Weights of a small GPT-style language model, trained from scratch on English Wikipedia: rotary positions.
Each number is 128 + 32 x the weight over its row's rms, rounded and kept within 0 to 255. Layers, rows and columns count from 0. Numbers have three digits each. The size before them is the row's rms in percent of the matrix's.

# k: layer 7 attention key, 128x128, rms 0.0666, rows 39-63, columns 0-127
# q: layer 7 attention query, 128x128, rms 0.0699, rows 40-63, columns 0-127
# v: layer 7 attention value, 128x128, rms 0.0618, rows 0-27, columns 0-127
# o: layer 7 attention output (transposed), 128x128, rms 0.104, rows 0-27, columns 0-127
k39 079:192133182134119176131127137153181177145124178133130154101032087122188081127106146167078075139179110135091121076060087125117095137093132149203155129111152139136170103147149147125139147124130116104136123150078060169188152065103141112142178166167105100111124141125108151131076173173124103162131129115170151116128176152078141098112127148114154132132107101197131108171148089144098130105118
q40 072:121142123090178152107200092125136155148132171141139132164128132109118081135114093162130108168092143121146128110151209137127114147122235112099133168202082083107154110131140158122114120118112161092099160120074110105108059139136146125142128120140152156104198140141130075115127109149078144178186097186108096150171184159092122064136164184119142095132107125144094120085162110104124115186191
k40 071:105119136159136098115157154151127084135105167175077149079158129108042168116101099146161140124112162094136130161132122183136124173099030125079145134097095123180156138068133087153160228175118130143102143095136151136064174141125148112072142174122152108098146107208159141128146173103147129109122133132114089121150142081135210171108135128104148116053124097123137146140161146112137116148109
q41 078:114215089137143167200136085126147198132117133150101139141114154120055075151175116125164108111149116095161171128098138154090209158179153173109089145094086130102135087155136153135100128128091133135105100107114091134154121114142138086161130161138125078175087124149099090130173150134120128085114116069086069142136150054178091133120091111105125078090092132095182117135150113206132121145152
k41 089:077171153179108116166106117119047111151108118166089097139161193081105115152150087158136126133093176083065141098141112132176120131150117123056133151096138140219154096121107140112177105186192132124116183160146158142108115157088119075059107096132160167142162156211112118096157113130095126115122110158120146166150127123132122168136067111155102110105089132134084144165148124085135111146166
q42 075:164081160106084080160148110149122090134104150169172138159176130130140098113153148179105107179110079137095151109162144131099118111110188115098149112166114106155123125102092147116181222107160076141123151073133183099127122126122106134181143143151180169137123110070143068117126141055145160074183134127180119127162136100194146082120131097113127129099123159086111129094100183154180075175128
k42 073:150072104104114173148149127091166164115133101108101066093109114118126097150071123106073094146086141129166080020141114156042142150168125143121133089167095107084159150185115103117098115109105107117110145100151080156144033112159148125118115122122160123132132096121084146107109126173093188178116131100117100136091130195110104153120157148131061147145086088132140099133197110138107142138164
q43 082:158108073094173124121065208109111135118081133111144136168107079157154126105140122086093174145080113217155096104103087116140123109061067129121152108140208136072083156170199161130103101106192073163161135115166113103170130133119099153120133147095080147150171108098088144134151125136132083109144121167112147138125108122108141129150123066132126116164131150081120136128104058142132174081121
k43 075:213124136141090115072166168098127136082169059175138185151090126115091164138090127080170085113101183145165177138106099134099122132124161121177102114160105063169095129186166107096098112101113165116140160178175146108112104135164086102128143119097198119144103111153116146108154166111129094116090094135156162171139100204092159121135194160146090162157147131121146155169095129099144129095147
q44 081:126105116118120080134071133145120138147110154112146152088161123125158151104151190163158130110138106112142113197107158086170144134087133182138121160118167177074121140094162097069050098128137172125103110136167124075153117126124168115115103090148121180164100182114110132049145132086142121114143178175091101126122131113117057109132116157106160150093085186102181133144153161164069063108052
k44 096:148132112110133092129112199131150134075134170080096134115032136138121124082093102103108134102155141107151127112099124108087110120136098096251125136167183089125083094178085129137082116155116131102112094147102123108164140183056151218133121104137125086201193103129103171120160078152131096132095110131099141145121118158096136140162141091110149145171083150119109098153160115108139155116146
q45 070:140160149119150118119057124119119134111125148123143146118115139140165117111116172164166125155120135104152108156159179146106100108146137165166060161091158101108092153128096157188120107092120092113203081110131150097098157128111089110179188102128167205094138166125177104138127137110153109112132120111122092145141108200242108110097105122111086132162151186131153168141091150061115060100186
k45 087:184133058168110174157120132147124104134174128134218117089108120167122076150092079098124139146138101099134157118089142147131121185126113127158141120145112118117119078168197161119047139109108119127114137153129115105128117078177144186143128078120143137169102071133092157033107095135138176170050126144152148141152172141089147104146133127137136153144126108161124109115128069221112170100120
q46 074:142199132127145096103146135114142128096157105090123124122131127118109088227133098162126144153200120104174103113058142122115152153103199100076086108152151104123086107156106104140089070112127155117150135154083110115184159133120119122099082128159099082137104146123131157025125097181163144120090152111126119104197124186070127127152154173135068136127148107102121123066164136143118082133174
k46 106:156103161189156177137106129137151111130164128089124165143000095178114127063139141088097114098141096144141125138080129081120094168117119115226116179159156100098116086111148145105088113120093092152164134177118119122153115130079156156123191066112127109215157150133111126127063111121136093116068135160118094154133142155122118116129149133101173152152089116089125150151125142122113149085097
q47 079:114186198113178112135136161153144140132131142121099150102119132146144081134120146086164241168138127152180095075105156126159187171164087174079143103114089188135100171077091172134146135132100206093117133079130106120124056110129158094077070123105105067118149156118118110126139132143138121110112128103081146161122135097162179137188127156120122143179116105153137104108106084086134089135137
k47 114:048113165161123112101144087120108135143123143178108089121160167085067170161131102144157159112039186100103169115176129109149162125107137129079135138082086139142142150065068157099154134183144144151107137081145115145064086142125085081139108143136133138077102150200176117103170101138096147122204160082118135128100143137161123128083085146145127131075128055107156161135143149135141141112152
q48 155:099153124164092142157151094159090165200114135183071086104175193090100129172168104187133129195096187110119174163148144137145169133119137144083133123107083170167197131069080128127170115125142164122094145077121122116071095147157131099104110136168130128102122160161177078120181128125105176101173116109093103128126165099161114132103121149154088130126147092143131118104138077085120105176189
k48 061:146092091106110129031114110094147111073071099102132148169102117135164129178146121109118148143153149018129137088103102122147128136088163154132115133169108100139151151174127166100105145134142136049084105153123119149142158119092027102127103165083100142146159135142125118122182126129050137104157167111157122049104087086124130167102149106095123144135129096089143168065093133132087132122153
q49 088:126114201088174079120145102126195109105078134079134161105100105138157130141144168102120063097130081149112121135138139074136137123062131169091192127103168095082062150145114131106163064136091122096121091225207174125108119158121085142151126124129170157135119102115150119142123136077110143132160134105166166123131084175082160111157143176140124149186147140116117106134150156171095185123111
k49 072:136130155110095127089124104137128190156139080102134123096158128100095088125118108135103162127094162073090104133103110145172127169104146148075079153108091097131146116108093127114101156102044132096138089084100120022120121115134109134181134094120098106111120163138163119153154089094186133122137151073109095182142145155176131022138126103169129147122131129137084100141082055157096164195104
q50 085:113174108119097117101154116128126164149104097151150130153122195139098127129089103157108130147107128146068140156142080161092135117146199168162113111126156141080139152135148106138173135077168122092102128090132118090110181110131165120124116188177071117097110136164147045142115135120144158147146138128100212102126184134134150104076159152170063078111188090180126151123060180193154123174155
k50 091:182051137120199125086072121163161087065103101067122148140078079112149149107128156092138172103168111184191121152087135139072154136153122072133115128128110076155079149139191143133088112104095092155143142210132102155153132090144101193106136081114170115143083103130074179122107123134139112136084159163122096143142145146096114092134131109118102104144136186089145144116141078136141125094156
q51 080:092160099146055164156129110119180073085076221052179127093121091110134154116091130151094130133175157116162140114161119139078113127151161191141065161207125130132167096129136118097127124127071089125121121179143086088179105158123198116122121136137091142109144129147123147171146173132115132112122137139149114160086125084128162174119117055136097129163101113134184178139163170104110114108137
k51 084:083101126139107115217166133160066127135070097194081161175130187150149107127158076159105147131088191123141172170107155125084145153091130110116136106107179136150156139111083155166116181074127143131112081089082073109124151109129171131158147107168127177141104150122100124104091107117128165097155100107098089132113105152158090132109145098135105065085097118191071148157174110149183144163128
q52 083:170052101135159117196178166154098146131150128129094092127127124101144115117136122132144055130122083119123165109152139133144132196114113074165141143146141118173135111138160091143159174098153097119125134133063154071117138135092174088198106174100189128176140214131145060124155100057143092132139161140105162141142041164141120121114122150112103153099158124145088125123127128139188197111119
k52 077:146133196056111194069093105081113119115094144139130136154111095151099188154080114106119144159196075148165125078072108137080160119173175125104112116134202171154160180120125127117099145123081136135141173154133125097082054091117143095190082176136110182122155133161103163152139119115122096129123120075103157115134185130132101150154128097120130148202112147148141080128163114127093115158128
q53 078:110152097182068096157165061127064136171087160205107143143161154097129095129126144105116144131062097120100164134149127129217121145115187132097116196110112136157125144102093118096164093110086113139106113129124147124088143208111088149139142116159087152128107095051177149147137142112124116155136123142095116126093183141121038141039117131102168129131132116140128126120124161099082101112174
k53 086:109152079116156106124103167113180135132141140095130164136039122125140144147123155122135099092137147130167057083100068130099117141149108141215119131111149118077086106187134113151087120092105059111088074164107084131204129121130127157119180116109154125150157100147169131143118141098118112162105148190188136125143122130100170156180130193144100152148127163103164076044097135159166163116112
q54 083:095115058135111112192146097185148125103120158088080118096078138120116068164093113176120125142132133127107138164069152125152142109079138143202144116136136141139144132134111144152118154100086133114093118042100196089098056135165193124154145158133142152112133144154141130116163120121152134146088155101156167178107118160176082165050117130123153123142111127160092069188131124123108069203149
k54 092:144153175112112236141126158093179136114164159107160121131073077118105094119090074100067121077154123118115191121121099124098198123097136105162083144120095169142100123128123142137077166080126143164152132147111114112161146090141176097110055140093125150140129105129147156146118155097169138142088104081072130180172155087098144097111076133129152142156076158152128169105125184178141181132090
q55 076:093117172108184142081143116115145139149145133130135169120132146143153140134144078158131152138127126096166126128093147114159158114084162172128117121040124113104149127133119108166164145140089123089129148172134166151098170153138148144128142113095107169183122115138189115105142180013083147187143198109144181147180129175122148110083079149191127160144079119180071177071118106110117089170104
k55 084:160185128107126137167091144145099159121115088088160139136088144123060147136104136087179194118195113122137162107060112118173173154108109158121110123125111119079110109112152209083113146097128161126097081113140117029183127104098124147168148106136071112108140141101110120080132109110139140084059120126126113146099129169173127134116162117096217054159159117103173160127147162171120132127123
q56 069:119104139119101130146145080104065117076160105147145124152197076112119123161104096143127088131098199157128143159202162227086180147077130099112099090200118100134123175160161112138112098145147169098132160082104097172126095128110096128074130099070040158128160119165157108120157118174130103135158113129097154112115157071124112114168127137127113089087118121111100120109136164181128118078119
k56 078:144107135176115045135131115102148132083091079144113120225119112081160152111118145152114175128121181112152039138176114096086119110113098156134164136168098086122120129161113104074204164155143139095109121120157103157175187147130104106154134129132131101115115128117106162166094149096124075139146193130108125105126165111074186158146105076099114113118108131128167126148144152034153101147068
q57 072:168151116169128166130082174105125105118117068092132134175150093129063122123067082126107094078137125186119095114164140106159077138168077079143119111160135063088125090098117115158065103150107137130142133098115084145116083091137149165122106116155056126161124123155147117118140151085101114047075078201126094124097114109147140132135188135096041133094150150159143094110098133134141130184136
k57 081:111062102130126128117098045143093110158181163191131119130165146159109168094189173137090119123105133087147143120142128126109124074119110107129138119192159129177139174100156135096189205149217108182116142176120104164157182146128031099096147141127144138089170143123119163145095097137125131121156154132137107173071097160111134082104138148119106145131092153183140159149151150160123129081122
q58 078:169136061088135093138102137111161143115146138100120186107150123133088162144159169117126112136163165115185106128166111112106131145169158135117119084129098077098115146178126134058110141126168070146120137135168139106180125120107100111099082185139194147124118113160149239073133102070112143131155102154141102178165103172152149165190129165140130159127081114030132148146161102092168135121113
k58 087:115134172152151137064136118161085073115162131153135110127142135093092069122151059186085099100088139112099130129162154158176132105152124118078083100170179146157165136146109079155144045143140175126140152037162132161113073128134086161139100163119120190082059112148124080136135107134157145103155101091135151144091141116140073131143145137128118057107167117082128056126127096121160127106119
q59 074:168125085143134151184121116156166132137089108104088112165110097147208112137090118118118085122188091086115100139101121158089190167113136121163132142092140115167141127147175205146142110107214083154090094145134145176133176059095156092118134172096157133184121161144124095172121174088094109057081136149162122172129154092179111145120091124131137081146118131200112123147115160130168109127139
k59 080:090087167084108118083144154148105099191111131147117070104120158193133170104165113165169152168157108109135174115139182158112130128158073122032157124144100146132121148098119137126090150146112178135130172118140153102120112098120137126139098137104079156145105154166159167082157099094164214153175130100126142117122154118170093147103127126176081128193124079156080161065156111116117141216142
q60 076:094122190117084130092110174129106177177226102148138119119119148188133170116158110107136128141135184129133077113166155076166041105140089135100138123132171147184138082161148114132127103122105121124193154136094134138144112245126122066131096128160133164118099126123096122118073077163160116158112095155099096119129174148168139132149114146121125118115181159141073151111170110119130098083091
k60 076:148132069150119119135133158119111129099092090137137117136168117103189164171110156094155130054136084165070148126115110149111070115073146108125088116125110102091166212147122110167225105148102177190164153029111104124056186115133155119111133136112165086163185135095144123141109125124113159119177134150123132110164086103095161119093119111122090147088185159114143090147108115129116107141120
q61 077:141178151128140089126135164130131145144132111130119152136108093083066169160185125162171132146129192122111169103102107112090143149171140121115087097153125104142154165115140138124123091128062154064159106144101106074118116063097143099058168148107144102113160101168184095122100152158171116153154127142095147154141101162097118111132169143144107037102106112094205169097098155084153161226105
k61 086:175069176121154120087117103132133139136094143074118073170090129116131079080106119091111164129156106137094130155136087098119126123098094098131100115124102123164153162175168137098166187126158143111128152134147077146131095159096097109179092129143139091067103120134116138129162137189124096064076130125198113154104177114225065129154115144086141123093101084126115088076150068177103171098155
q62 077:184112121128101144160166118178190094098132130109162098079122102136139125104109176129085099124143099143115203156124163101108095166092137085118104158126154218129114098191135099057138117182084082104118112157182146160158118109091175139115102107157150119122144124128151152163095102223122149120119135135074056100091195121133085127213111110136160156142113103109132100141134105155152133107130
k62 078:071131164125079119107179145137098157187144146201081128085123175166123094122172114200149107131099146139151153111142153171164153108098125150069161076144086125144166170095118147119154088171100141120096172101053106123080119152150178108172155135138176145117094123158172102175100104147126160212126155105104120182153152105121104144138077161115132077110115158114114183114125129090068113117153
q63 078:125135126158141155081114125129130124106114110184174108104129093143117182093077136138117116093137138140129135088099112169100111100143142137125105106170132089068135152110111173144049132124159135120104093088160100185103202144167123065223117152117167169061118149091075134126111131140143169073109081157105208157169158081097167154138139122135203134103123118134116105147179128114064105136092
k63 082:124123101099129109137125118156138072110156093133120128185107106121143174198115136146107163089124087098118126175151136187207157135094088130094162152155114168160067114144128147166192130146105115193114145174203160138132101116153097216112124092120178124171117124105147107217118095108029110112150118131126084144165091115095138162079156167132105142119155131099129116133102110079151123125102
v0 093:158158108110072139094121157156151071166104108116061135183149126085132180149091114152109144087148082113207169149102169139167133060130151150113174137148108153145151123085179052131130108096071161107153098165198103097097142140109142154141194095124113116137127090087133135137100117106113132222104132142133161141096135112150146128112133224159127134125173116126125155117124092115182139160088
o0 097:148141106126081154161167172162155126128104049144099127119188164117146139094127108154135094084191092097130128220065135118118101107117169122127093117112107167093088120132135108110149129148098088160113143195142164108040137160159152114083182100115111116158105083118091108102103157195140155198062110125156155174147132111140127147133160157156152108112164123164130163095116077128125126197151
v1 098:095143178103109117139151132110149129124123119133126086128124100117098088162139123172140164082112128148145120134111120131064172113115122161092131087135126108100144103137096135136154108163085217051123174103161091194152114149160114172108101122157255145110091152107126080091097112086148188127131164126126120065164138126194143116139093124165083093126142073121092104119211137131137146135136
o1 094:125167194138113112142181091150140155126132118079149094121100168149147133137131142112152146145137116094185143066133133088093101165136157158176085114081162104143208116097069140128139134171122133097111136102152135134151127141107094150141100078179161143130128151152158100082138110167129115079193181123066132055127159130163142065085072131217173193156138149128109070115153123096132163118104
v2 102:121206083105116142105096162124111153126146129093167136140147108099145125122114169099094158052076119128086194176125163161132119183072131185128163152094072108172099148163112135171122120126105130111104155133158171112181149171161153133054133151149179124168103096171183081066113147121160110174122086126120118071066111136093122149172106050138174145126140163163113150120154126130145103130120
o2 098:172201108106144154167107144128062145140125095054143177146107084139132156147147152255126131085123154119135140114179153127134163164144172170129113139102121131165074113162102125138143125143096091119102113128156115167210142138055150159081176165146174130117144134175147106096115119116171145160192113083142132104109120122131064119076136121129131128049138133182100155114128129139152122143095
v3 101:120124133108076197107079145153140194168078120084091130157113149105065147087095135144052157074148127119012141130110127031108121146114104141087089100118174078141085129113130081106067183130105100139136155127133091109190133134111134092117059141119147083129147123123133119116101158137157157085137106135119130118180093100147130079109124153150190130112128104130097164095137138104142144116106
o3 098:158144149145069147120108180130114150133146197137148129143104153117094139147118192173104104064197143178070156097175186073116089141112106125119128125074135124158106182155131107131075160191095099111064135076075083089174100158101137174098102143135137104158136076151130122135106155156156098112111119100109141102083128085173118121148125112061154140139085142160080188131138102174166138116127
v4 090:118110111119114153202104102108139090125199136128127176130154141102164110166065109160143150119103111111136140107141143171145156180106091032150125100125069101026145096122127091100151103156091114128143066100114159066117160101116128114152218111200106085070180125129089146107159135137116116135122141199086152115122145085163172104129094101123109139151105145122151128098095155163141127128110
o4 092:137130067152115207174110109133133083152131077080072090112104107105131145084110130125125142113084121116182128166147163117160095139057128142153090137137098140084128153132126096119147101144095107140101159147149131101093134170202135098106199073166115100103164119115092126080121101076089178141161170106057073135170108127102135141101154124118116133118044125042107131087077155123126151149154
v5 097:070115119061108127110166180123134146068103097161175138153134086071126158098137155114071101072106112063097136044135125159146115165124132164165090140135122122111086148151095156123147133121071066123160085124140157138124131147134152103121131206140146165149111055146117090125124129063156091092163129085124142120119106127105131133115139158155154120076070143156136092133150183045073134164164
o5 099:138144139116121113167128109092144128103057125104151174165121138087105140156156167157076147103138128057134162086143171091099094149162185156147163158160114107160115142186083106124130127062117121106125101138160124147156115115113148166179110197112131137106104121138144121148142194063139144112207164057236167102127127142132148127066159127210140139137109125166148153094141170121125128160148
v6 107:090132234111119137077127137137163145087110103115153147111116124197080123077162122097112167150124134123126092082102103135148039080162101163154070132156160125135107101103167170149138134138110176167115132133112146145138136121156173083177104157076130168116097104102107126189131136147166098165143118109137168117100095129143111143218109220163101135096186123124102186153146137087118148105124
o6 109:152108196134160065150129138135176143117112177170169195144130102137127082156141117094134128134155152144137123102106153126062120069200118151119173136138094097149139130162111133138135137054128137104162090097123161117159130082103164163152107182094153166133060110099126113153159097064197118143114088108210167148121132154139143102099094163202110141172150101189135175143100175124131131155113
v7 098:118129174130053183124086113147106092115093113111123176191147184079091059164152123151111126105108120133059059139096153162107132174133079141139104158164143164150093095132129164153115108099075076185143117147136116174126108116191115166122152089069127138164080128135131160163105171158146194115130151122163093131130118119180130135124117180118137115082091100123171150122146112156135092217115
o7 098:078171177114127144131123088116094116158129168143151131159177174093153099153118152156145108107167102122132149100175149123114095108139055156169100250137147148128125107096088160146106129166124127144052104136098128127117180116093175120150087104094142133150085112137135107122179146092097145124081186062086183108067115116158146132122070134080147143135140134190094143088148170112115107184158
v8 101:105161180111142083129164151090170116125064080093188120076147155172181109100144114131177113130110136131133038158142105176102153161105147104142206096146150138187179114127186097116169138121112099106112131103141139072141136108123138173142147123105135110130134195170151119136141116164140166134150137161108181121131117146113148122098091190115121145099118128148124119101108101204218214128134
o8 100:085082126093137139158139137139184106159079098073148152116174111151124084092102059175122117147077129145147137171077139158130127102111170085073192089098204125137126155123139116107144121115109149088080137101137152111109131118147162132177121106158137142074130169142149097121128117128170190158134125132027183143110133159141141110026112190135119082085107113182103118105101118162142127097134
v9 107:114154134071133133179105129094132179120153101166173118140102133133117187110175111118097085159118182103107119145108173103103134146155117120132114173117078172137173085128140115177165108120141127166098179102116095116084109200105102076116133109181171114108130152157121205117094064148160097201150095138118071128088168048078123137139165152126138112157124181117112153073139061122118157158143
o9 106:111140114127130157166165148129163147123105114105167134145042126173116119104098159000109104136082122118157152139109100121160146172110118190149149123104075141145193162181109169142126116001138118121120098177084111154118165149121106114093159134195150116085119169118151181142166085166120089142093120149131105099127140102117141169147163112154130141152155135122131143087147112098132132109083
v10 095:164112114101090096147149190061158085141147155173119163153239121159139137154157143122081156137111150092115113181092089174076093088121156115145061122154170097189090133091132167123153104083202058157156095149120107088103142163120162123096132131101116141102148097133106104106117047119099134157113110152092092118118143127117101133094145112118149074131113093093136128111153125127195168111160
o10 097:177087121058120105176173119123162109136094142141102086124237129121116172189090175211102124117128124123118165208106127167156203169131137137107126112180109154132160158151165121113134141079144157113066132106126101117068111097114112140132132169139128144091179119142124091119074124116094095131087111160077177121136160094137148158103151134067127077171150066118137136127127107118163108142130
v11 102:134137129173188106121095105184132137169157076105153114151199127089112143120150161147123122094183136143184151001096152149148134103149147181140118153139074129180070141137158102157147055106145130173125136129133149173164157128149114111136157152130094118196124099176145130196094149092152156109133052133126126164148087123118104144135151137123112133112170102106196140101156116099074149156123
o11 099:141124126181166134119123134140144152159095103175122098136179123090163108124121150213145111106180129099150159076145135138108096149132132145087135160111054167132054112177146109111114087121137132162161106131102161179111146107168131126070133137142159142126117072149139138157070139140128122138122044119247087160092054099180137120142085136115120137112206152129187157107134128132105094138132
v12 093:179114141183174111144088104102100192117120131123146137131123094069143156135118077195143135131097135125133132148158116066123108173122116140107149082091102082111120179139041084136127101168133150078138132093117072110086149133138141154128160107136163101073133155149147167092105132150167116042129109171187099085148089139118125106156159084112125172108093074136137100151091199175076098179131
o12 088:120136128166142144121119111144082150110166095116076094147064117091120173123092101126146164109064125121142117101142086100141126195097096166155130137126100065116152113113046126134076125219139176163134144112104086160049097112130119077130119116116140104109096130177151168093117114105170117072152189184151050086125110157147079101172098093107108163110101152073111150112143141098133122104132
v13 088:153122107131129130148173112109111113131120109104148145156140140100168153131112118100163090083063097141068135131160101192124140154168170132102224092100140118073128086155087132175096100050151144130181114146195184152165168131092115101136120119139150102120147184135089129113157066158122149165130139098103086145071144167105204145152106110174131182134136143094112153107145055128097095136172
o13 087:182129147142135135134133115137058107117123083098158168092143124130099107113164142175123101114002124122097085136157123178149100120124148123097133091118172164114160132170110106129160086085097110116207135132149137127114132130133100121095172117115139143059137169109130147145052146194164187154190129041102118135149096142080154143069179110104114129097157090139108132101162104126132067123116
v14 094:117108133190179102128169170182131143147187115157145091158116194125144129069160130140138070112146132108095145143076191112090129157189158099135115134084131107093112154072137088134163177137110138091100080128128132202096144142082093095143123118156154029056086116123117191170127127118186107109120099160159105126176148099139124182145135079152171118138184112118123130129133106123156144134114
o14 091:114080125160149164112142156177166178127166144110122075129073153150114098078105149137186105095100121147162167088100115082169106185104149147110156120127161121115164134138121129122128183131141113151134062149107123154106131122108118145089165042144145093150041101103122212135090106181124128139053109181143096123141130114125101147210140110117125125133173114118145086133146142055147175089077
v15 103:120034169079135108114149099129172115142141121127129125152106157142177132075151104152094116110088144178093104140137086148124161152069190131089151181132146150132127100174185091190185059131114089163088176146095113140114103115125195114131182120146105138163109156110098115103132118117086160209153092129125168196161169091121183087120108126172085098135118131128095138101115139157161163142116
o15 099:094067143132141157102135112116180140145169097041161138166056135167124099088126119125110111142088088136134181197100099162123103125126146131117125159109139156095201140203194131145158120101107144132122162081122148170136095171162153113175113126157128160130144152116082144101189166177098125170124106101020148132132104078131168109125140130139128109156124084166088172119128133164158127104181
v16 101:148157135080149148164075138063079057094139117138100114099093134140068132129197093114100135089106107090133108141145100174139059097150112138111106134123098111178132085125197049089080144172123085145104175115165113043139128127118126082098125187133145130085098067145175139155110160147144144104126103123121114227141148115098083152139166121127127069116131139140145139123160093143145116120124
o16 104:073160112068143138186155096083175090100110147186121086144105092109093144157122134197118130097166136130134160144135146143171123130123048164166182094112051100163128136141178092122056131107114127096110122123145080129143174114125154099066102228166180155124153119156167087145141148122153162126046102166153148135138123113115147158161144155113148117111119118125144137113155058114136094105120
v17 094:150042085136105214188151119122136127130158168108134129137133093118123083174123140089100220122121124158173091151159103095096109144158143096122121168101112119194102112125153112122141134165101129099152147164109153130113133102112079157125186111155088142093146174100108104137106109124132117143117099176158101157117111116089180105132218106123128122101100124097095056156094123137250134123113
o17 095:174052094091146129154128059131132122146122075129156122173139075103112132149103135094100138096142139170144133145123074177122108093139074183153135163123184102121146097148134115121194116180089109115076192184119107139052120108145160112149146126078113119117119130127125126106049077080121132156113126167100168131145087086130096152159179114077129141159097079085090156161118144090198111135095
v18 093:126109158113201125154156144218116129059062130131078121093123122106114102131158102142142077151105159081145163054126142152132147077177155135131143162105122146181102067153125201097169152106128155108112090090173125144124113108126101090121126100145111103127057093111156156155102115176097156148181118153155072124150099089156110173137114131143111157147088143146147107047105064147099135087137
o18 089:126149155148157186098160169178123156100131155137122096090120131139143077114115116057170114147127114098151201064154122133128112159138117137086108154085094178128132071110147188117096106128148159134059125105128193150070126132148096152117141080121161140164064161102136172139075145181159098162115136119154076147116094107164167139154058115138114093121123161093137100056116114117079171069161
v19 093:195062098112152159115102143137168153105119179123114105112155131113093077102150026110130134136114197179154166165135107114088092118128139105148147157154154109162149109126130179225141143128169114087114103088122065150151101148143093141123094178141141124220099129137163101110144038135126169071118092132115117175117142127183123108144093168123135101144122140128149153113170095097120134139167
o19 089:182074154125144117098149151147123158170180155205143065119104143168102133136101122190153088183118186175136151102132125127143179151133108116132164126099149141142186116130152157116130095167142189106067136067088091141068093144149107130156150136108126152159205137109171137163049119149143130121078039136079110143122127095152131132182071120100125130140125117077094144153154103154131126100144
v20 104:135133162172126139123141139096079121124148079134153097132115140156148155143132097103156129120050185130133101101154173208229142098134125101115142098145157156110150110100128171174170177107127136145143148116144114114103157072124139110162100108141107102157161156108128106080137049081062084061147118163115127105118197128114184109163168112136106157139144148117099171174167120159080137089052
o20 108:100144123140173103149113104097177101142091035109172068126123069132133165138111112193154101144034116118135061110129167152195109125152155125132155088192130126117146173144139148143158125124162143115167125146136167106135181123200110101095130153140110121073145147081147098097118097101101130111133173126175072083167164132087152134099143122181087137122125134149140132127161105109111140149029
v21 093:131159122074123105158105173095150132103136075145154160173135140160104254154124098147133136098144143142117102099089141128141103184150136154160101084103113140164147139148103125119177177160167138134131177129135115103121022122145106147125121131102132117093179139177123119044154092167143131101131119138101062187086122091090085138131127101134108111112130160100048124212131129091147143113106
o21 090:109138099080149102138136111086189107087079142117135105169143105137071144178106101047159143130122166146145138112114117115150163169135152170169152072187120064153178128178120153143158112038164142119193107142105100117141150100055112117123157204163121097112122149117122074085114089116153099102095161120159181131120107117103106165094183139131098106164136089132099098165173120116142123135074
v22 103:114137171119061135138135115131155164161089102119121098136154128188117169102128125078134074140121110091107130077113130167133097111152182149112110143152085199159097075132151153133109161119101090072121133096145103179126116203123149178184114126137184171149167110142190091123137144105109153095106073153095190159109152116091114189121157106149131163165114130145151148110173119063031153113160
o22 105:149159114105101092151125114125100143132097070145170155158154124155129165138125160088089102130139132066125201064154149143141114135131186152135129117163139177134106160147163125116116133116118095106122123110113154135176150164124126148137166180204187164091181080083163120167109140142128113118135052126225159138165154096105159152091130117183153138097182166176156183097136129095074060121108
v23 104:145155107117179128127129124188065130173156125097120145106098128117133146172126101121163142115083096096125175120184182096149161159107164108111143107130063148130150123136107105092066149140142077174134155136124094130182113168102133081105159115163155086118142203179039146150122106180151137110138083101116103202139111143109147158111146171142121121208165063109063162104107094134116084111124
o23 106:137146107125111160089122114141041110150143115132116104083068164150140131128106159129109091145101104126080134119160140130139100118077081086142093091130077179115115167158170122111100119177136120132192143164114104106165179159123062101052132105164157105097196169148082135153141106167147134118113115152069088139141076139114120151238137079041125142136122142100090126140164090126124108104138
v24 096:106202135136144105101109096161166117128111066149118164099151093116172071169112098148125130091179088084182129102158169136133088113138176105096135137173125122112111144149137110150121087107086142160111103108170087114173167124113179171091120181152123170114059148155113054156121174156139119099097122143151107067107088098108185179110108056142155142156098089107099145095090125170106058125132
o24 091:188173116131113192163161131155080110113116060149091114109159136147136112153161132178103135101213134072117157121138186147076070174135124145068080116093091154129065085101130097137106118154134121155164158136186131118203111118127132117104123120157132139108121090159146096159073133136178133129219118107163126118125116153115115105063107071122155137126138210106118105133124131145081153131171
v25 092:138162099198114052120094128099099114182076105139163141157136143186190175164109144125095150078114083195139053110127169136096192178129095165105092127129142036177083108088131122111103112101141140145124094134128169122133119126130148173135141144136157164105080171119156134133112126110206075137121101154130142121137109137138171124088183126131161106128147156175146104164131145143096093195144
o25 098:103152118161132104148057094092131130147075092039117059124198143060169165162113124250088101069072125141115116118160138135108169125117146144154088118160134110122072094174099108104099140175133091178114106186163115125140136116126123125125089132193148135127131086125126110111123110107099100109139100161083147111160133136120108103115126124097134175091171161071134122160146102121137068149116
v26 101:155091159146088098117072097155145125128107134138117103152120184067111163171134120134160122122195146092154121133148104060139107183131144135119148172162136121108091100096140038100116162133112112118159118118170110211174130101165078144121159101173088115059107130101107121174161119104122118022120107144106110109185134098154139089083177060121143146158179126104107161099126157131156104121154
o26 103:150106105194103167121126115110117163143132093148114060126152157099112122118089167160128119113179102136142133122161135108168058147103102140091067122138127142111142141141126091143120142227106107123111180106107097149096105164185114127097155070191134113146142072133136117147065147214081113097100134121136054111101090087109113152181160118043169148152131166098123094162136085122138131094158
v27 098:111123115139103163126090111120133105133132140108159129126138115086164089113083130145119177174143089131114155177084204102165131152163178178104146108141074051075122156116065151095137146142086189153132107120116098158120129063107129095098110100156108159137177168099131150117076201109137088158094122111128193083132175130096136088153105124113148217179123101081171133164127174124088128130097
o27 105:167137144175140155127129152136012126108131103103121175119108106108148170136151098071148120136184130117125076127127150114120106084081198125116069163167131108120069119049072131148116131165108074215169147171156116135204154135097141129086129097097119119119101100127111143090132110103145122125145169109138076134154148154093101107187097112102109161143078170115138159139081161156124102171104